config.yaml
num_hidden_layers: 10
hidden_size: 896
num_attention_heads: 4
num_key_value_heads: 4
head_dim: 128
intermediate_size: 3584
vocab_size: 21473
hidden_act: "squared_relu"
norm: "rmsnorm"
norm_place: "pre"
norm_eps: 1e-05
positions: "rope"
rope_theta: 10000.0
rope_fraction: 0.5
qk_norm: true
attn_scale: 0.12
bias: "none"
tie_word_embeddings: false
parallel_block: false
extras: ["some layers without positions", "local attention windows", "value embeddings", "norms scaled by depth"]
init: "normal"
init_std_qkv: 0.0143
init_std_o: 0.00424
init_std_up: 0.0143
init_std_down: 0.0016
optimizer: "adamw"
learning_rate: 0.000538
beta1: 0.9
beta2: 0.95
weight_decay: 0.0
lr_head: 0.0037
max_grad_norm: 1.0
warmup_steps: 413
schedule: "wsd"
decay_fraction: 0.643
decay_shape: "linear"
final_lr_fraction: 0.05
batch_tokens: [65536, 131072, 262144]
max_seq_len: 2048
doc_mask: true
z_loss: 0.001
train_tokens: 814700000
max_steps: 5800
dataset: "wikipedia_en"
Each number is 128 + 32 x the weight over its row's rms, rounded and kept within 0 to 255. Layers, rows and columns count from 0. Numbers have three digits each. The size before them is the row's rms in percent of the matrix's.

# layer 5 attention key, 512x896, rms 0.0433, rows 483-497, columns 0-223
093:152105130167164131163116134138134108098099127140119115118182133130141173127142150130103102047191127147187146106122081148076098102105098119082133155165151126124148153129146079135113055174072108116101093118108060126208133100155142130126141128105127095160094114122090139121126153148084103109147177156082135130112108155183122135074068152129148104168157118087195145123058120152146084128171136124120080082123151133152167126123151217123097152131176058142185111108105126130118143097167136135174122115105103103161097164138130165111179140120107089111107173131061111114137150156182184118112136091138203089123085155133172093140072125116152126157143188156188077145103086126185114182068
094:154159114136110125112089100160124161154171098158159106123185119065151112208077112113140090167180143127085150206139120105145144127153085120130098140156102080102131150138081142128091138079162139122107156146147150129164117132181152043144148130177111128119125037111148116120186104171116096140133123097122120120114144093124130122150114110106129118140063129139091081142164175071067065138193147172094140145144161087120142116111140104105174174139135111114108126085135092139109156130148134124181116159134156130134143104117124119101166154171076127137170065147148116101157106158072052159089089119125173171132119143097122097174145123088152109132121068162140090146141176111095134111182
091:129143057123123154126093148101132117156124119175128041116116051153152110117130109138131118172120125066139105135132105143133094095077169095146085168110107183162117055135121162124152108144110115133182128106119131132104160072147174168154194134152122150172113145078147120088133122147101155151113064114089119082138157122136097133170112147048127129103139142077105147135100063131072123147087160158114134083109117128121120095169122111139130121105130175146115116139111119160090117147085127158119152150122181205100087084086114136181144077155119145064086106131122131177145071152109124111125123070159165126175214110084111149122161190133128172115190153081160157150111115152151154100150
091:129155115148110100122117196118134082125140131153123184151094172181143101158128114157167112160150116174122054140121111153109129148125076116157174070133095135040125122101105146137114134142127129100079120111115087114138154085109160165114123174093187141080107065111136099163093157122104125146093157101177121152122111116133107109108102138164097129148146095143133154174114159127122117133161156123096116168109139158140124108158149153177118082129192128130101101118089108117141142099101169143093157177086085130045154069165134089148166148131200101098097220144034144182114142132105141163151172159160088062134140136132113087166128181090114136139142093114162129159132050117121123160133
090:100107093130119137122133154103070174076171111120123184099163138160141117084139057134134180102142125097103154105147092131159061162153145087101132056084094119091122090079112188080159135081104147144072107154109129128156137163128163190102097181175112133112106139121129111176123141074087163134117108091156152128133112117079135131141186110093157083101068140200100108119135087125119100181124135093178159174096080128144110193220142104164076115079145117141055099157089137158098172142099173100151145153164131188170115131093164158138169145075173129093111129137198143139152107074161140107135116101124159155158134129117107111124080135145110090091188148073164153137141173122125143141095
093:132134099135028166133145114179134058144072085142147170129116147143146055109133122133148067137119116106145146151179135119119138089154094099126103165085150175167055098118157102109162104055061138159100110171098147199131084117121149163150070075156158125143149111104195171128121196124122136105096111110112121124080168093098137099106147168177191122131070104138097146133164109132062150131145112102116148143145152146110117114090159119131097122090086162119074152115186101112088148156119105156070146179148183165140149122116131136140125091084111145074117086092141106138096160068101123069085102133111093126164132106109121160079132155071138117056155105111093142138152127129164136123090
097:122152137181127156102137084162117115184088153156148095167129147199122124186117076121108103099122157108143123145078141122174135104054130123142141121142137097134093137166149028133090110171158083147121158105135159152106117057169127073110078127193122130121136094162138103112166129097122092143105112139035155107141169142174115127152097158156145074163151177034197131150073142166172144110126141133087102122132131151134157110094142158110068135136099110137189171075080138094148084104139097092153092140108093090112147116200162082129058096088098100143157161107099147136085120140161148097094164128125121095112128141146153148134128124143190080157129153124121086106124119112182069139142
089:133081172109230147146163138049105153100140141159143152104121098113111152134140169076119123149118130162122130181083098141151124128118125146075115108177134051134165135093104162143178096078143155108118135082080097076114100163112123131138090166132119086110118131136136088138193107136103112103113171144139140154222097203163095111105120129127140117157105083121159134149073129101097136123129159152171146129099054094148145173088162107126118200129164132152181143086167157119131153118126168133218125147138136138117104188129161132081126136148200134151150128146150132135156071160112101135173103134166188142122127154098146119108122080156142141136107140127155141128125151080119134180164
097:120118105103124142135158147109101098035117098142209125106100126169126101147144116132156084120096084104115083149134151157206121137198129158148157119100140081118112149108113133105163110058118160133147095160158095126124156159141137141153111191161143141094166068148180143134098149136097112076134111106166151164181155165149150127142150082107129147088095142114157149113136075101099152188125075084144127125154070119138128172144106131176169102073079206181082109109104060174157173124113161136106151121096081179144111114150151081083085100170100128111152099144136155061128158094126117121123117155168140111113127133138146107071135106222138071121116118086157110151178165150159130099141
097:129113093106175140142161148127066128142205113117137195118146186113142164120142117125147102176145137137142102111089148156078135067085156110078101107198079080191144155148190089097106101132092170121079113204105145102160150108173109184137066093097095136105104143145134109136133101215085132098199178131104128140140172081162141112074122082076163122102131131078128115133128097168128063119135133133185175114153131138112140179126169131118169142129163107176155114060113137141195135104148108148156114109090121110076138114139084140149131105049176116112158076114079123114094180146126171115166148163124158132114142144130133097113102097162152051062171177139140158189210104116137150119133
089:106098118100142131092160150082129155161141062127129103081135111121146088126188132082128151066082144080144143064102130157141061109116083108155141112126202115175095130146108170111112100151095112105183094106143102163054217177131127147098100109214132191150149135140110150107200166122081139094132142127127115119113186129139133106073151113086116100163122158148073132118115116152169158122142123132104088151076099149157142106139112140138059146083149117107142146132139135066096012163122145100129114093127116094130084155143094143114116149099121136162097138132153110182106110103184132097153128092136142147136169133122124134084067165139126231115155104163149107144176113101164206117136
096:111128156131174119145165093151125119141102095155107112132113057096125144149141137142180126130164184161111099090135117143188177147135090126140173167108089101121135129136110083109147118149210143143033103068133098130144162107121108141106146111132145150095146123193144171128165145140227087183111076199138093167166135130191112132152092134122146117137126107116170178138087109133099171165125124105098118132112125141153154152158128129127093069105088075118167135149087112174081117081109119110152118082119120172079120137208074082076094138070120156118124123139117127086186118117124152093111122153138134109123181067094164191064138191115067123120126197145159136088117102188128115193125
099:145214164130136130192129127097161054192182158158136051130069176115141156111149142117174147109141111106114130140083195184154086069119150114133091127152135162100151153154123108129094055223123100075176208106156111129138159118143176145149136080117128115100127131169140080123136117141098155125108148136123158150155147146159086163152119120128089133116122118085149139162102186144091103103070095152148066086135137190108134122077103151110163116131108122159165125149141141109167122093091112065126146082119127066117171147154129136193118076196106163107148184111141172123110150144170144057091089136137153147083118132157142098155165151152110146165095152110119118132154137129156071091113
090:189127155168099162132151123123125109045071131146097100063183107143107198112054133126112099175144138151097134175083107149146156115104109124128137165117099148085040122152117150109125097131126137147091157087155079065107068141110149150082159148162126098189171121082094141135195091133072131150131183107134101131105126137150110116104123133106116131152109108103132111147165129142080103127168047118132167120138182109146145107106141104138113173085142139078130061138142103118119111103128073144172124155084151115150095113156123146147185166129117084164159023206138122100123076124165118171127112109166146095126126156135120085108124114107130151135120097167168123120034125074099099158121
096:170143122159127139149156085152144083143170077122130142105121145141134102155140156122164084155108169120073070143075181152158148115123110173121188127136157141076154138145112145146079099117180089087088132159133156114135097103152168055158109180139131149124174105140187123089152154235113115107132158141137139161096142122160172124123091118077132147097107124058206149114112114127115160163117181124137138107151148095097124153133167178056160135126112169196098071086159099156148157105174154128162138139063104143073131155183106096133102131126130107075102196136073114173112169136036097103099082090181093123117155127094060161105168113146127087117193172116150145140124103170149138116148
# layer 5 attention query, 512x896, rms 0.0447, rows 484-497, columns 0-223
099:183109150117175116088066156140177117150175165149124115147148144076226136142131103144183065151177135124061113134136181167098100100087163109116153081105124113113110132206138112113169148130111115160123129180087128114105091126182101111131101097043135104180120107185174155137153134144109129059140126101152142174086138099114098140125095106143097103108100086117113152188106163060177100089075133126097092101154141084111107096166147162124078160196130135099200086101192067156134103119106157107177114101133113130120151148162113099088140134170097105087190089106112128117101159095126059042061069122139132164091110092116172132097100182142087123086087151128078142096154148112099097108120
098:128179066233096084079107178167212167181112128149136053108129077166180101165115153124152116148134156168099156090183154153129123114126164130079131091115130149116155100124105196124173118196189137157114148172096139125070155138080151162139144129147162147157165082127159155155167156133133095098082129157156203132089120157116126089142124157093102128157170087112113141101231121100115151086155117098105169100150132102104094089129151112130090081085148107106082139077137159127123111183137131083139121127137109124121157163135143090180172179157106146091116069041093171132203133076144062099205174145133121145154174102136067179123128148090109118131123075095084112080114189111139110145155
093:105113158150103082192110139115161113162128151104157049089145125081120137159116125134139128119183117135153129146130107147096166167122165103168189113110148137109151137052125123150103162170096155160162105137184118132091086092150159155187114151129158121048120123131101088161134101179129128127080103117123155144147168154157186099202114125109069148138203198138144173176058119164106138060139084128117075167099093141139127105146199120179174158177129141126121060124153146115101061094169123134104170103108119092058105159170149107109121184184151104125061170165125158080116103104142168160151142158137141125117165070101084121148124124102141187159118159142158134127130084080119186166150
101:138048145157134158173123135155129114117102079098130137111142104152134128126151115128100129114155143135150120096146144073149073146133179074138127172094168106133141106087110181104143116146144175091126115141095184144121158105068164135143093180174140143111096174141091130131083153128160152111202099142117120094141171103081145151123168100100173154133102178179184135123161084121083088093163072105150117134109065076132169117127122119126126142147133137146078118076112113136166118109116114145169091092204152165141127139115061113140176168115157176168136173072150154183203099117077114169165193188141193146156133111101064135097090120107202146069139122095089102169129132112105145163127
101:088116183131068148120108123107169156145072113131142118132108142113114126111131154141097151107080155098126166113183161136188124152098128131151102093150129113133128116080096165095110136158091176088131113113134194167121168158043149160167028127161093176141191092148160149167171213096107086156162175118132137117130171119129114130144126171096163169169142132192170164115122151151160173126100116158135158126181073055100116145143118154093084178085104148124132123098163111090124120116111124097161116107093130097171102124114154172188168122102125154109116149114105101122212103111133193096137148154149120095158138148153084158117124134125189092046186065175150151125124138101037137133091
101:100113154138085159123151100124151141152126157138119092135140159141146160155153167036098095110091113141109139157138096186174116141129057140146126061121099113120078153122150098127080127084139098150120092100160090168137081084215109138148132088120140136090231116081095123102095160119115122110062091080151148168162094160149140085130101184106069116127168136107135147139112171172134160141156164148111122130127152127150145099141125169094129154150135092149126111170127163072115082153179095090127155150095123077126110122116168106130089152114076088153088101145118100154111141133148163118037101051132099142089135145113158153112140121109080126172137193106108085100129124188158138085116
102:080123164137187124136138157093095099114129101053091130157149104143149125165105088142148168174098102077114072079069213165094138097124137147136088117129130061099085155194198141059100105067137116136156131140115109081066085125177096061072134074114203083174092134112173154086141173151156182099102113145126085180114110105106099099099100099119149049100126083076098060132098058160100099127109121111151137098107186090155137091177094102162123087107113161111181140168119112142147130134132148100090120134144168173080167118122140108090102137131096096136189092152130145103109142189155088130090097096122137135064104128106121093095149123131116130129129146113141107138057131116088127090097
102:137101119177105144114106170123134121126176075135165150119141139135152097129195140174139152091111184080157106117136091084216128154086078122129104136144114092070228093158084161053098143108132148104144112080124131121177153107101114146172107145109128134116104134174174128174174232092118132131152122123093158096077154082128203133169160125124141180116103112112191157132136162138117134141112087092150072083137142108138117187101071127118086165152069104148078176205051164123144083119066107099186077115109110168121141104158075106102183144152138104124108134122143136110135090121089170131104117137167168100095080149106159129169163127071149139117082065152101118175095156109085131135111
107:130133076143147137143098067185079112170094087086112142052174130170136142148147056118106084108105102148104151184093128179109150131138137093090095159110130100147040140176147109115181121104183186128116131122153087167086106122140137207059172122146199138123079098123129141105105111201131140088109106109131116151153138107118144062088125160160098117092136090148105115092174085110091086141157123158076123145183165167154157108102124121144122114112129070092114096092085085111121066140141137099160096109092158119159096078109099125110114128112109137135109110071153135108122089102166113132133101141077119161065131112132210122104094105099179162101093190093148126157166164145154119158077
096:064132120145120068107077109145125143129101140081126083117112096183123101162097159096151116178108155110091152149156153124124102135185148096138154128118113199087121094160131167137100104164180131111130156088157126162129139138079112145174154100130153165074149123120106112152147086141074153124111126150153159117186110163080095183174093194104143171148210160184136062115207140160098142130108120130117142093099118130123135081137120176153114068060149138170079131101098127071130127094170109103100113135166141132104139127099116111176118134096121128158129109130115119065120161104186050101153179131100115120176154151105065155105146113134133116085204090102165095112196147132106118150134
097:133148113153106154149204130074132139192154163118157113135065101127123139132138165064098116142111157119178058094148121144110143114144108168122133165161092164125143155133151129139114050120095100083161116065165191111167100095187137172158119087207146095077091182102117098076121089136133132171058172086103137189158173166172174123142157162120084083120113141139169134118185148158154173176123108134103144107141089108140124166121060150093109112203086131111132120174098187087174112071127106095138124078100150164064134119187119140149106083083179099154123173167117091108128062164103181154171142209124146086139135109192160110125152157087129103146125148127184086164098137157128105134125
097:146171117080079125133115150092170107115129168195149109130108166098179124124132119201177111135161148169117126166114113155082159109152152128082150043115196108150133159173139085131121105150127109097137127080082119168148129114123101154107120130069129116078130057184150140152176072156122142082113136099153129132110194156200131117079097143127106115069137063072135205151162127168186153170144136161085071147140139184090138109132131074108095165160127116153119098151070103158140118149076130086118108139049129081130093146135106103097084075213077177125163083109097129097165167084139120101105189126134154130132101123127156084174139134159108120153101113146115107144146095157186068124111
097:077132138079128202099160146123144067205069125100115097148141107153167157163110125108182136089158133129117160154110081138112070136125118147126144139108143109113160170104103182111126092141129109116116137138138130065146129115153121101116087068184172151113110118111084091113130148166101067195150140101109092159100108116072138185120149127095073044100159083145116172122175167108180124157154115128079117113127226126169155163145079087137115105180126131092177107127090093077133142134090120109132142147142111089085132145163142143103128162101135057159125107108159187118079145153154100100127166161116112131094129081146161110110116145147132112120112137158131144112117060103104120113140
108:143198163150141116141142131156109121129133104119150082144170154107121138125148163111090067117070140133146134137141133173195119127117065157058108149118178120133139128134129091115177144151167120121154119136190120137150113114156141185135105106124151115127168137124159131154169128186117105102149214146166102161102134079102195117131077088154093129097069065119117176134091172149174141164105104119085101116187121147136162119087102149095118173149122096139126075078106112173136091134180084046095103113065165087091127139168159106137156178105132132079082142078114094173132140151127127117117117177168076128100115142103116151140171143101129102115087149116161158145119199148132116136129